config.yaml
tie_embeddings: true
beta1: 0.9
final_lr_fraction: 0.0
Each number is 500 + 25 x the weight over the matrix's rms, rounded and kept within 0 to 999. Layers, rows and columns count from 0. Numbers have three digits each.

# up: layer 4 MLP up, 960x192, rms 0.0755, rows 248-283, columns 0-191
# down: layer 4 MLP down (transposed), 960x192, rms 0.0583, rows 248-283, columns 0-191
up248:498516500499510502461491501533489487520514483488525586454448559497504516491480472510512513466482449506519492510488508504524509509504472522515490455519511490472536487496519503547509478503555498520514482518541509474506519536479495527527431580470453496442495460529557467503489507493490519478544526529540503485431512509474548501482502506469505519526500491443492501499511449553534461450510494514456552513560516530472483487512525528481521499527525459490505495504475481524516486507503478521483451476518498513519524511496437488451496481551499481514443558449477509486497496489555502485
down248:510525506452477524508504494555486560481458539500521504539496523506504506513517463500485458526484529514520513458497459467502518447527488464490525529509531498518506464499547467491524493481474553488544483480538524499498480511500511464447524446536472548491514538504516474460549471529486531510479454543471527497557504489529533538505487476504452494533513536524476471546511503502476540485520497485448482520535426514528484534487472471464463482509503515504480512477485475460442527480503464506498463530505547499501486463511462464488447506470499457523543516543549564514531497502462492537
up249:490500499502501499495494506500501498503501507499502496490506501501504505502498502502498492511501502494505498494499498503502507495502497499508502503501495498501502505500507502505500503504503503502503512499498501509502508505497497498503498498500506501496495502500499499504498495493502491505497506503502495500510497507501499501501502497500507505500512503499502499496500496506502505501508503498504494500503498499498497494497502501496505500502502497501495503501509493498500498506499508507497500494505501494501505504500501502496507502503505502498498495503502501492504503494501501505
down249:503495497500498502503503500501501501502502501500498500498496503502499500503502497501502502501500497503503502502504504500501498494501507498499500500496501500500504496499501500497501498502497498500500503501499500499501497499501502499502502498498498498498502497501500498505500502500501500496497501499497499498501499500503499495502504500502502502501496501501497499497502499498498500503502502499501503500499506501498500499498505498498500505500501501501500503503495504501497500502500500495500496500504500502502500499501499500501499499501501503506502503499499499504497502502500499502
up250:508508505504502500503503497497491501504503498500501493507504495504497501498505508509501498492500501502497499502499503493497493501501503502506499496497502502496502503501505507499497500505500499501503501501498502510499503507497502501502486507494498507503497496501499506501497503502494492495504496509491503503508496497495507507501501497494510502500495502496504492500498499497503502498507496512494510494498501495494511507495499500501496498502492504498494503507495490496494501499495494502505495499503495499507503508496504495498496506502493498500503497505499499508497502496504507491
down250:497501499499498501501499498503501502499501496500499503496499502498500499503500499495502500499500502500496506501501499501499504500498497500502504503498497498504502504497497505503498498505497502499498502500496501501499500494498500497499498500499502495496498505499499498502497496501502503503499501501497498504496496503500497500498499501499496497504499498504502504499501500500501498499497500498499498499500501502501499502501499499497501500502501501500499501497503502503495503500504504498499502498500500502499501500503499509502500497498503501496501502497499501496499498501497499500
up251:495462516498491510529492478529566445522415484502480514551548467479486533481510520514481453488495449542519436479541500499506561525560490464487502487511499513469513554489492474485482490489492522512494535509500476478503467511536506488581450522439547516521516512490524546489496483468499477474521570487530514497547476504519514506517520492508517481483511506468487477545498511472518484496523411569476510504516461485507515515462522440483496497503533503518488505491513517538498509537495504542518469489514479516528529509529483516487507463547510486523518506449485533482463495529458496495
down251:514562486456464488516491539480511461471504497526491516468488508518514496481529508541476497536499481502470484507468483480505507488495505502489491503515510535512499501505491483506562505489517475478496506472513553545490490472509497467503493461492498484500514488529491514534484511498488524478467469479510531522463488474525485506517524512479516509505474508526502519539525545510526491483488510510501441488466504534507436515496492520502508516498512526491477495518540473480521509495515465493479486486488473521551496505472520552511506483467461478484530497553486477487511507478534496485
up252:505442487588526523448462436506452487534465456474577501480504488516458420608495415547509481569482458525527460494494599505503495532445489453485439438574458501546395538411451466523597574533482480526525483446517561554445551524498536527568450448513505526487489413580470464538555573486526488459465416508504389502510458535444590473521440515463468511477420481455448423539524513512536539518496443457475471522430407559425430511510567477573561516527448424515516569541449448535415509623482431500461520498588430526509559529522440540390523499541572515512513594587581498491531520517524425385
down252:487486499496485501499493485510477498507488490485550458476499492515518486538496472519515513502491486502514498490501526527498502515490512478510366480523524508513480520478498496506510517512466521497523493490527525503481504483495537518510507455495500511510517464507484489502532514489549489476489491500489468556501507504474501512506501500502476688484478509488465487511523483503521496509513474492485508436480464507490481492498505503742518494498449490501526513520476499499483496545502448514473528462520483460526523516505490496470512468500501505508505524534507494494496503511504377462
up253:474501504501474534425433510466467496523496542500557493480514471444468501524525461509459508515502520504479531469504509471467505539475495449548520465553522514486484484499542526492504524508484486520514553551522554533517514514504545468474490500518468516505499571528479482471497529499492495496479505533504496485413505447519528475530442483469480493490478523504498527520499563482561433494488509521472543504520536572476508543475511477482493529496507507462420494522485501506533467487476511503479470504558524506508514546428443480469496498488468503534547546535491473478493480489521455514
down253:459485507507478501436533536562595480465464498518492505469468467546485535513445491482526553497489453442554498566538482452532520486506511524510471503478547485521509487497515493476513421524510503551492450496435493511537492528490531515525541542510464508486494395524460507506530498494503480502499464536550467513527506454460481526494509512516516467495514491512527505481542502527498512533530472470443474542463495461540489485549495469518518477494482503504523469484527478496492491508510469498514563495422514511455469500516528493522468527460444485537510476540499535517532515521469514442
up254:499507499504504500503496500500504505498500496499500502503494500501502493503489495499502506499500503505497497503496494501501506505499506500499504499510495501501501501501507500504496497501498502500501502501496503503499499501506497495499506495501502502494501499504499495498504498501509503504497498506501499508498496501504508499501500497497503502499496494503503498500504503502502495501499497503496500502501497501508501505507497496497505504500508497505497501496497500500499502497498507499492505498500503499498497500502495504505501499503503496497501505497502500498504503500497501501
down254:500498504500500503500500503500500499500503498499501501502500496498499503498500500498499498498503498500498499505500503500497498503501503498497497501501503503499499501500494498499498499495502503496501498495501501497501500498495499503502500498502499500498496499503497501503503501498499496500499496500499498495505498498501503500499501503502500502501499501496499501500502498499502500499499501499503497500499497500500498501495501502501499501499497503503503502498497503499506498499503497502502499501500499502503504501504504500496500501497502499499500499503500501499501500498503500500
up255:524518491495514483480481497500523546504532510527480504437486506534539528543484470509493502471526496491511539469523521554499474476522479474518532478468475501474495509536492498534529485498494481486521516480528495491489466491457509459483484531470519515506509501490497518477502534534482507478480514513513499483455479465501519476527435503482485499469485481454465477509485455491513484472500535515475484507531503532471540521514468501493493531539509520501518516519499498526504540509497485454527530487532489479485536546481538545490515476532503507514464491519488497525488514480481491508
down255:517505493465504487514510519490520521499527524492534484482490506501466486489493494512496498492514541516491523512495463483509520509492502493500542528487515492514487536520493501482523514498493501517492492501515470510488502507491493488493489490519513499501484517524509479495493501501485530503509502522465503528499505514518470506525468478485508504482499521536498490481479487490501489523480488496502497485487498497511465497508470484498488521477496500512471466474509506478512502494492492488503479508483499488495508520535510488471517483529501503471505517500515524504485503531473498485
up256:488533523506524509525541478533531507493501491489529492517542564473495466527450521517473543477519525476483469444479520469512488504494475523493504465506530470474510457478515534557527484534491504492510517515500515567470539539478496493518482484469515506444490510494460497506510536480497513470495506463486515487472463504481553520502476522491537489543474466448483497489526483560504533506522474469498551508517501509475487469509489491509475481559505511490512508496485501528524499554508464517539471485551523505487517517511489507458516494535502463492467536503521488501461478480501470482
down256:515473508494517516458504502516506541475492511484492506497494477506512496534507491531520495522526470474488498502518501493493517512478487519456468489514512479523501527490511535506517504480488483484501491549482507481483505505475508515492463508476478525476505485517473513467516526485525538525521477494459485501497486513490469496483500525492498556488523518490490497490469526521490497524518499515518477467504511489536549520499494504580520492520512517487477515517488492516491502546493484495513479501506486497526504482500483485515484512485462486489485480480472512531501510501506486488
up257:521538523465480474505524515517501555519536540518485549485525501457480563520463436510523487446532482464494480490529509493515516446511465492515528512495473495484485510521533462484563539507516508523533454499519507439526518531519558542499439499504498510525474525522539494488498535513537488500536482526542477470537562470518515485456431527526483487525502497488521525511475470519518454432463519520460478514520496455472465452511496469475506485499487484484476509498490488528513494491428496494501547495499475509543534513512531506480471505541524446465474525526492482509496487483502482497
down257:472543475448466476480519534505491530456499492505472463482470508542483511457457476546504492484445503521490483534470498517519512513515481514518538521531488516483502465509548542501495466501492512501483466497487537497446523512476519501498503552538529549497533497527480470505492484483527505514532494533537431498473517491486519511488560484476516483479521470502494494460466489521498476474560534534503513483465471522467476478501477512496493506529531480455494498508493489482526538506430474451461533527495547487492515521516509460492513515468481506498527487522456538522496506483519532506
up258:504503499506510494506497494493500508501499498510490503501501492507503505492502502507499500502498496503504495499498504501499498500508496498500499503502506498500505499495504508490501504498513491501504495508504504498500503511500500497498501493499502499504493498501490497501498509497504493497497508497500502508502500494506505504496496494502500504497506503493497496503512500498507499506506496506502505503504502503495499501505505497503496495500499505497495485508497501498499505495491499498499504497507492492497502499498500495490497506508506507502500499497503502500498500497501507501
down258:500502501500498501500499500499499497498499496503498498498498501499497501501501501497498499495497496495502502498502496501498499499502500501501498501494500506503496502504503499499496497501497501500498505501497497502498504501502497503500495498498498500500499498500502502499500498504500501500496499498500496501498501504500497503503500499498502489501500496502498504501497501503499499499498496501499498500496503499501501501500500498495503500494503496497501503494497502501496502501506504499502501499502503506498502499501496499500501503496503501498499499498501497502501497500498501501
up259:537467529522468512529486455504523527583486433503518515455545525476463528540443468477531511478503552501537493508514535471429541533500491497537507465550492536464563478505509525536530523470527502495530452493515477492508505496491514528481502489560495504516492508512497526539521504485480498521485561537476502499488486479541513466489496515492482487442508536469488467531474496547488491456429463516515530523516474523514592461508487504475460493498497498481509545530463500508471509479536504531509561489513449516533519507459461531461512492519532516479467467505479482481480541414506499460
down259:446495493489478519535520497517510485460539528504536517523504545485485508443512431540472436464499495486459490497484484503493546570496496487516535519499530547521460471503530500491533450499512496502521511487480500472496540540506523520471517495561473483470471557500499471498512476474477508532507505439497512517487435481478471502504496463527504523464508524499501533520522510480512481483530508488471494492546539512507475493533479452523508502489500545482448489566502500444550496504521538505482549555462483446479510530504475483498493501535485481488497459464485510494529467556532499501
up260:524461517494512542519516503527530550561514526504479522480548475499520534530507529523498476476488514509506481489480513504548477494469493523520536535493518496470486500472441494557452468549480502503493533559466524463481509464494513561533481446464506502503497505505473481486511451514471468449499477482460494498484474510464542496473547503502499484498506425481473504509496529555523509546512491519491544521472498521564439505570498456509498461528524531496545459495488480496474444519505425529518515471518499497518494511486505456538525495480534478510476432472472547495511479499502502521
down260:492522485533491494470520534432494481542514528455508522486502471515522434449495506510513526450477487472494452470523486452491540483518520483518497517497471484507506474512575494490555506507491506496490523456498518505506522503484522545442458540517537510509515488517513483509529462488504493492573481487505458491429471522538518490526447478425488492512497521476538534428508503514487521516463476516518536512542550498454492522469507537496519525513505487471491506512536480503567531538508549513494507527470541476524520519470512443480469535463466490480500513451505513487496470533465523489
up261:522533553500492505459450512474495503531443506456495557481534557499524548507485461515522516515476458469524489481512502490475528470535491471481507471517499524487509546493474492535474538508499506494516436496509524496458498528559547525559412498511472532471526485523486480516506475509493523538500560465540471489453503498453491492540516531500454511439497456475471529514489543494531522445469528529524514496469499522509574512473473493454538581509502513485504506503504524515478459480456499499503468535506485481518542506451481514503514473496532519527497486469463480514481544521468500459
down261:530492466482488536539473481464463507443539540501476505514481500488492434464510486502523503527470465493505503506516528554472514475518508510515510529552504476506487460458575568553478481464478512550455569499476484517474544448541451534468467532508542488487563528549513521534503501450490481527483466507472494514444491559499563507498563468438508547521528485517471505509501522546477464496540546500492458476525475513503475484499494529456510527457447471511450466533418508498533505530502507501511506494491482471497506466543500540554501511522449476493483496495504493485538499489487496519
up262:513492525519479484505526497515547493465477543518535480510514481511513511539504516501459491500554493508502471503524512483502543515512488492482517453503542542499521531500509492496485503487478534534520498527519500532499487488538524513458494462485504492530494501513528463480507530537489462409489496478484450509495464472473505520519524493521476492528482535513528448541486516486530478512473543521482490521512468517523509491477506496499493529473491509508513459487502495497479483504452498535522489481515469481462493489467515502481515522492477499456493503485545485546492507506503498523
down262:492482523516473484499487527482516492477497501519487473510538506489517486472490489481521517476524501475514516507512484473482490508510533518515508495512513488508513493492491514484513497505514508493479530512495488505511495492484507504511486496498507502487495510492510499514487467518499516508505481508501499511497522507473490493489488495495509499480522478518481496461526503501471501497490476509504509504510519522538491509490507494495504512471510474493491497511522481510495521475503501510511495504490505515514488500499501482514504503473495494524492507497491488479495514512515494518
up263:501499504494507505503513499500500499510505495488489493497503494496491504495508502507489499502510495502511507498510501502493494494513494496500496492495505498501507502499502506500509499505503505498511499511499492493511495491509499490503500513499498505501492507504509498502504505510490499500505509497501498490502495497498509503497508497510506506498495502499502495495496508502499500497495505513500515511500500493492507489503486499508501506503498506501497491494503495504504491503507488502511499503500496495505497506497494499501500494502495502494495508502502500501491500497512492492
down263:498499499499501499501500501500492503492500498504500505502497507505502497503504503498506502502496502500498502505500501497497498502492500505498505498499497496499503501502497501498504501500501499501501505497500502500498500500493498499498506501496503498500501503497500503501499498495499505497499496496501502501501499500501497505499500502497497497503501498508499498496501494498501499501502493502503501507504501498504496502495504501492498497502500496495502504498502503506498500501498504503502507495495501502496505502501502504500503504498498499501500496503504499499499500502500499499
up264:498497504496499498497498496500494496501500494491502498499502502499499504497503502502500499498507495494499504493503504499500501497502502495500503502497498499502498500496502499500504500495497500506502501504502498501498501497498504496504498515497501501502495501495496504509493500504496491496494503503503500496502501499499498505500505504505504504502501502501496501502497499504498507501499504497507500504499502503499497496498495497501498500504501504501497504495500500498496499508506494496496498502501495492503507494499501499499504503504500501496497495503498503497502494499507503504
down264:499500496501500498500503497500500503500499498502500502499493502503499499502504497497501501501500501500500500500497504498500497499501498503502501501501498495500503500501499501498501499501497496500497500502499502501501500498499500496499498500499500498500498501500503500500498501499500500495499500499497502501502499497500498499499501498498501502501496502501503502500502500500499496500500499502500498499502503498500504499502502500498500500502500496498501497502501501500499501502498501502497500502498500501503500502498499502505499500500498502500500501498496500499496499502500497498
up265:520490474516493551422472480507515474475508509500531509481504526522507491554526555506464463462478449526468456534447505480495488528489506494530535473487479471491496494495538512500506451521482505537505537537496472487534505502422503466491443504500539489478461486458502491533557537491482514454528485442519543498520465500503510469528547512523523460528452443450441502472542454555560537481543503536497520547518450547524471496564507484504503495479488458461539510527545468550501525535487489483476556464490479528475505495504540565458491470534487534484469515477530509491502498491509500486
down265:478582542426456515577523466454465468467471457501498527518472524515507449460472526516547493470482456498502492498496568506547524468459488484546563522530466460515484470530513511539530490500479508494496544553447483460529475534449431477535458517526500529465513518519518498498493520462480533510517463516495442512486486485515523453500500503475597523485466489470518546533481506445502518510480500472468552523494500438494446576532488548571544507566504439442507509529544450561521525485461509456477531539458489548546494488479516522513473512489487475454479458484456531475496462476470521517
up266:530486486523501533469450462490523479494499553492487489498504475532477526499509479496518507486521470498490470489506511491495512500517501467528534472469472505466468511498482490498542490484562451505496512499503480493509476515496502457484503547500496507509471494475503540495500504514471488434511522560532525512524491518542499485536526499501494484495501508494528479521478513486495547479466461493474483510458501498469520533503511505510512534570503511504451508508505493521571528559551483518523469484500484501469531452485442537445522470510460519512537534502485514517530510515479490509
down266:487490503545509476541558536502491540507574482508524520539491535545544499462509485557445450552555534499507512493503496525505477491500492520500543548474532506499501554484520494478481513518491512507495503538492571491531511509498470520469499508540456519470502492557447464409523515466515493515462485514473458523479484500481479514518425462511473481507462483483511480465492498493530477492554522503504501527520461491481487530493509492467536445459445469499526483441497523491470460438513494504490515481500469495497474546483528495532481510487536496470530451500511485547517491505499500485
up267:501470501506495563515462492462486499498525494502511483469555504460491474508491472530469507517476502527501450532512549525475498504529475491495538490493544493508453475514540476496502490530479571475530481500494523521509542487497538512492508479501500484488535539522458477521517582504501485470454515485501473497488513507482492519492491483499514492499538490550486498548501497490501528527472505495491477509483472497470554511516507534464487515489446497454481510518516473539547464472459465487498533489516488497520501485543444547479560453495487476535483525523506465477462587476522480489
down267:512533444475467501523509528523557503558477546504502491530474484531432481484507476446568481470518462490480467434510512457535469550495541531500499544464429505479554519495496488527475529510520519521512518518467520481481532498506522488547509471490486493540510540496497523506533453544507545481504474510515506516497506490493547466485462488521527561415506495481502445461547498458518513503476536484524534463555514484489489481468475506529501422486500504497458521485518517511516535526486526535504490510534485533437518517481469493444521512496510494480517508520469487485496489516523429504
up268:452526492481501449497463508529502563527498541567493511514528477472513546529557549492418457505505460537559537502500482519520504525461472453511535519487488562510513507499472497458505457504461507581487490438536493460457549457505558508524493509503508499508477480599457476476499549469521453442561451578512539492524472443459521508525421457513525471480476513497558445534518541482514514548483544477500534508485462479494473413467497506492500515545502511513509450497509532494514498532469490509476447459555482499474482535489429488486407470509461472503525481452492561465453479532485491537
down268:528490474535505527530519495524510478532525461507486452480497537444495538493494474504562528448479496487410465464483472504490515434478542538469473480506478446490503492517551505540503503500498499447540471516526492514566470591525460470485478489520443505504524525452563519584504464538481489484447566501565493491421515517556459484514567513449470522543475530469394489491547445468541452522489495476511495526545485584478530556545536482489483500482512514509453535487455473506488451519488461541491581500472492474459509457474554539466535514483542541507475539496490476499505587500531500474
up269:485501487499525482506473492528508519497493509511500511502499451532419502537504545460489521525526476511516500461495527515511515534510467460474499489513453552500465500535538450489506479553509483527502485498548488492491539538544497504515480501489455518529493507524504518495523518526495488491502504517520490474468481442480540509508510540497461473503476506477511447518490504484553483448495514508498485540506521448503498484519506490454534498504519499515493477532549510509481501494501488546501488515524468525519516503472502538473519496528465499501486522513517539505484499511508502516
down269:495520506496500452521513518531484524496490493516500499490529507516502504553510513508457531521502507524504502473479505520518508501474537491467530509530451507516482519506508511496537505548494517496485490533502488498495511498511497501507474464506493483492481495493499509507497494489462501489482491488520509481469479496476467506519518496502508466461499534541490475498523508465505495495499489530510490486512498523488488511497480501515491512501522480470488506525489512472507487485514484528504538521471478518492509488505474484481511525514485503491502511491471480493509492486464539480
up270:559498487458488494484511525548503493512505521487483535459486489480489504501516515497486575454503542459515472474503491477543466527496478468483495463492526470457521484509486543544538428505505499515461456568513540547500506497526498456516512497512457527492471423536488467540498534458532540520495513503464483457515480517475531512572527528531487496494527530446468502475502457559503523502503470529449520532470467495549431445566528516471512453556507494481533485524514487475455450514535470541477494477508519509467522494520449474497460498472527502473500540516519489530497578458540513458
down270:459502450503509524488470494505549531415462505502488505481539507480515503478488503537533468490522476442507531473475533539511537503573452476504533516507535481511448506503499519479507517516465462482540441499526545450530502455473490494523482494484475496522451519554506471484561496559519500519481520502537467529462531488501478473512451518448478525476453523492542455446536538495496459520543539521543470559457489521508532532477417507502511527509583423481504516510494512455458455556540551498495522493510481510490507476419451480545440544514515504467522479497473490539521519554475522472
up271:513506518480524492514518493512485475474469538500519474519513491453453558517470533550485504472521514517548497476484444494483481537534464508477505560545489523500555507476461467530516520500506483483490503498492534528490498543511577514533491452502521527453510478541482520542490522486496491489471482502538463480484470514493488482454500482469479484520414531409538457508460494556546524490490489554517527510510522578549524541468550528488478518518503487477511475500484492471444455504533510527508511536538496461510494513449519505534540520520535478541466527482510451477434453534512447507
down271:498529468478485543485512482561501528531516518519489489499516498521546473501501498486516481517537518470518511526492534547500532479460485499532510530470517542486470529522430478445481509489551483470471505505477525511492474498497473595482517522549482458485549488551511486446500492478469514488477487424530532490519478472494458527545482512485488502542488468509515506486512476437516533519429467524549519426554476487515478450432449460532522541489485557526493521459491491522516514498561522513553475461532442477508511484473511530517485513519492510460493525498506526570538474493495484402
up272:488459478503503567481459455496504485470445479474539480505489452486517522489469493534519507532476476505528485434505533488427520489475505535556530553581492456531464485446493546506490502488501538503522558537546495571503516488505487483469513500530495562487479494508484515519486552542476502478507546458575486481465489463483507448486544453505499473497496521530481533498438486517540506531521526513471478499509534551492540544491523490479527526466457498454477473557449503451461495474484494576505503546538520469513488568468467501512486489488478512530515530528504544504490489455523482480
down272:504519518449473483443475495444535517515541489476492465479480481530552469532487495497517499538471569489548530460452487530533495555475495508545515529454594479452485540492504524485482422480512562471520519454512515541521459489522443474526519482465486528466543490462483482523515514541473500474501486497521536509470500497461504445483502471523533518541516570562500510484516509468519538490476484477449492524537460480482513572453513518526425527506511536521500514444493526493430485518543447490472507476469527515508515493483479461513526500467480472469508563492541545476510556494514483513
up273:502522466490470514490489482516415466448479477511467526497471497487489508512446502543478542468502505489538439468482515483493555458547486525484507492493516466467533507504505493487538536536531503504517506527498509511511522531458457464533478497530523500509478510545456469547516528485508508482483491470512542483462491490466544510469525530511492478480475492482477521442456518492477495485513484516510520509513538538474533498528500497493528493543508505516510535500505525524454508512482483551502552465494513524505536466532497493509489523551517445469544452501486514499543482524507478499
down273:464486512489514470490483524504524502493529486486502512523518474524509491485489456486493473482486502527485472514504480499508487502480517489485501494501520532504465517501483486524502506476478474522468505517460493518512501504518513503506511499501500533497501498438490539498520500509525505521522487472484504474520502479507495491488495491522508498575520483524495496533481469487486538502459513534506531470497456486532518503506505541507496553501494494514510469520497514519469457523499487473501515502517482501485522505499520509461496517488509514496466493484500508509484521513490524499
up274:503481480488510463477515461526472532520518466490524528493495504510505506498454460499541502462528512556522470496492518488504506491524512489518487469510491537480480478515509524482535530542507527502517458442502528487544496562505533435504455478488511515518485478472531465491502511515491518499512556521523493495482535484548553498534498483519477476538506478519494516470470479505503500450499481476451462539542521480479530461486496495487524458483515539501507549489492486498506513500536511533528485466491465491492544483475512502452495499512465455508430586506507501537491537452470504476
down274:503556523470503510477464438480481499510529477497502457466469497479471500502542506557494492500465457510547547472504463540482553486514502505505537509495517526484505440484494470507509491490483488528515467510554455487511451519504505530502534491489499459469522518519455523506471525570529467537527478539527500511468421508479505499491457544498478501483452525474488488544549521467526494465448530511514476478532500526451486470490516474471488506535531521532508526499538483541495480517468477507502533540532514495505476562436529468500453519520512530479529485459511508503516465557497490486
up275:500496497492500502501498499500502501499501503502499499497504507500505499502503500506501497504499502500504499500491502501496503498499495500493496499498503501501506503500502496500498503500500496497499496496500498497499501499505505499495500489504495501507504499498502494499501501499501505507503502495504494508499496503498497496506499502504500495501502500500504505499501499500499503499500496503503502501502506498499497500498504499504501498500504497500500494504500504501505498495500503499501500503507501503497500503500501498501504501500499500501495502502500500501502502505500503504
down275:500502500500502501499500500501500497500502499498498497499502496496500501498502503502497500499497498498503500501501498500500496499499502502498498500500498498499498501497501499504504498497501500502503503505497496500500498500495502501504502503502501501502500498502499499499502504498500500500498499499501502497502499499502500499501500502501502498501503500498501498499502503500500500502501502500497503500497498501503501496499497502501499499499502503501503500499498497500496501498500497499500499500503502495502501499499499496497499500500499502501499498500499501500499502497501501496
up276:487494495498458515495411457462491501482504518484483457529486470508420524513505472536467463537528459531515510504505522488518498496531506469493533537502479486439470584507517504533481526479539497538498523563529455482502527562508535508540488500497499496497499514527522478453477564500456467501516535528525501509486437489489508476525487473511499497474463480531476548561509545472513492448500482519501461490441506498459537518490554532466553544481506512487488517495479483551498524521522475516556503549501484453477499485512427521513496493536499496549534519477487454501525472542469454507
down276:531566536469503525524519600514506480456503483503497446481473517520537502489459449523491487590526491469507507488518508511521540455514507464521517468499510456500530503461458439508528436508483516521521467493510460538493467528517463475513483544542441461471500486498488482500483456484526488535539550462549481528457502505503478501495457528522505438496507491444448504475521482546494505491509531545492505505526477444522470476433480549515525523494518502479537510465511519505435505474492513537515494515453515488520487466503529521514499563494478483498510478492470513553487536550520510508
up277:488540535491490467479531457513481514526526514526525509510492513497506539540527491525481531468538474529499446447469467479510501493495492460483503473538454518472519498538508510482518531530478589541474479489554531487526505566526503494550494494519481484476440495528540477469479556526533453494528488494506450463503488467461518468491506534502464483542450521456500496507544510491508469478514523557476445535507504508508483430509524497499493478515541522494507503494443505486482516538463527478473519466512508458515505533471554491500470501561484542502525487526532532525455469545487485515
down277:476486466566524529484514469487522469533495581506488469520533486495481433485541539508540490510503514492460519554467519552536458509497566487521480475530451486524463494488470477499524491477488495493495535535480472545518501499448551471495504484485503532499457487468492546482549546551507517461504503541514475509503495520468485514551475478479524502496503472506483522476486530498480513524497549551500482480516484429507472484524509489514526498530477423427539531516480520427476517512496489498445511531506525576495519548511501562492481494478482455437452518486493470544481476522472492522
up278:500496499498507505500494504508502497504500500496497499498503493494495503504491494497492501502498496502497494502500495509499499500501496501502498495494503490502506496504496510500500498509507500504504496502504497504502500503503499503505504497499508500493495498499500500497499503497505502499507500495504496492507506503499509499505503502507499507499503503502501499500492494496503504503493503505493498502502495497502510498501494501500497502503505501498495494497508497497501501504503496502502501498498505500502497501498501499489503495497494503496509500498498499502499491499501498505
down278:499499501502497494505499496502501502496500500500502502498502504498501500502499499502502499501500505499501500502496497500505499501502500498500502505497500499501501499497498499502497503496500499499494498498498502499499501495499496501498503497496498497498502500495496497504498497499500499501501500500503504502498499499499498502499500500498499496498499496500501496497501504500497500499500498503502502497502501498500498500500500501495501502501500499498497500500498499504497496497497500495498502498499501502498499501502499498504496500501501498502498500503500502499500494498501503501
up279:507467519526492524485521491471533510475502533478495517517467490490500499506530517504479460538559527521513472493461482484526466536478485453490539479514495532503462459474460506503483504506565516554503482484514493485513497533508497522478486525498513490512490532514503522490542531480489473474555482531487515524545497505485483531472515433520536479485504514465520528535476522492527521476490498525523512514460523492432456479510525507492560489524504499551475457498498512522521518539536505485466435499517502491506525499446415491436469462499496500489514478467469492560509519531486494501
down279:560454476539526508550545490520521457500452440469541437452497516516506553469498499529548484544520494500483495526474556503522453485503508524456511474475526495481473573489513549525492529473513481527494434496453501514494513530501475509518509545488454496440499478533504532454550482518504498538514502447514496490484529527497484476468514458556540481475490518491494509493483442476478506530543496508475461541482489491508571499451482497498529461488485503522528503472469462549475481510612442549521517544487502493472488493493427456531490465525535468525493494535519453505499489491560514515
up280:521515515507550549512428467478481482550479513528471469514505486491505488531484492523506545512473446490514494503487474493481520482478474519539560506517474524465525503511464441511546494511492487526515551538459514524459518512500537519521467482504494471523492480470525467505588515506457514516553520498460523508478490489530489448511442443505524486483451500495454521501474473587524551513544521508523465501523438536545454501479478464500462543505474458471518488548496491524491464532507450467507524521520512495498480511501520461549514477577550474512447507466474486495485500485489479510
down280:474534482536493478457519519485510498469514462495497505465485491433541498552551514514545505570485511483455468524515504481460490572482556480515490506496467513522460553480529525512438560507478527515514536484471490486538503494556517514493524465512491476461506527496533471470516445483521493532459500471492490500541534536519524484494502450513590527469475544510518452521488539419505477507490536512481489476522498470437535498545494524497509501468491494505518498439508495480446557545458521526504485507472545484512487480538536515487505522475489461423468534484451514491492500461468483541
up281:546519595532530482502537474524490519483448502531473495482479518497558533458485511492469510568510474491563524410504501559511491517468491449504503458584514465513527528489505472472457524507502499433501441518511540489428577463499512480555433490519519505510491485510444457481494500524507488521502490539526420464500474476445508474483506478531474496511413496483493464553495523489495517509501514528483502519495502509518500495487513414445522514552463450508543501586498486493493482499507495467492504563573515527457510503437528498524496506499498487483519482534480455525405501497543467523
down281:497471510555460523479504428487465529502544503487516407481507477519506436501534481506536476536506490442476494511513468424505536462521566493495480550511454468496545497453551574484486473519526516543436528468556486539522421498502549454455486461543452483489538529518547541504502507523511488504498564489530481466483449520442463513471433474512481599486486474509535487495466506480520515457549491546481477523470455490549483479431538467499590519503512528510468507522559508489552541561472524524522507541537506521541459548465501500530520517523440534498545513433448558413542456497508470465
up282:485463491552493504501512467485480511484449488496501527501480497515503474541476465517473519513553489502482494484489514509470491526452463477486500468527488493508499495494467515511514522493515517491510503483505489522493506522479509519511474504503499553499512504516513490489495535463522462451501487456538483504496477534473524496454474473476492489552461539508483511546473496518531489484498486534501511494494504511459516491521545525490506535537466466532501505527511508503461500546516506493477507486547460461466529492500491495468516476550529516496510490508483496526503503511538458497
down282:500487492509476522518530488525501511500482502469533484493491503492501517535485484515523506509488492479487500487505499496527484499493476510482408501498514501510485509470476491491504512489507490514520502486493509510505501511483491513500494524494477489472528497496500494502536480469533502479499508510494504538508516523512497481493501491514497639481501486512487504483499492469487507519525488500482494451494477488520516477502501518619502495521484517494506498520475472517471493528495466520508486511510493498516524509509480498480505494516498486499482500501487490511472514478500475498
up283:539501499475488528476487484532547466517504508502503511444504470543463480520463488509494475505531558511490493508452507495541549506498474473479535504524479546513549482530468436507538470498553529507520502515509504474489509488485521456487495534477521469510499494458544499455497501507503479535494494499482490498501505438531523521550491466495501501534513501492522485487517496502534511512483473498500498526522447468504504515496497492482459475486502529510517534512460529496491426523508467507496485486528442532463544480466499470423490498522484525494462521551509516495498531474473515453
down283:477506467500523510499519493491504493498522514495479498472493501486498484514513475489499465480493511490545478470484489506485520521488477470506543509519527491518456483507512501504509498483484515537520503519505480554479501490549488512527479513495499487495501495492488516502522490536498506501546495516494522507521512517509482504491510527478507533490494495509490492479515499504509502527499518471469536470494494507471476539482493467491534471434483491498453504495503469498547530498505538490487445505475492511521482507512494502526496485495469527483529457511512509539533463490510493480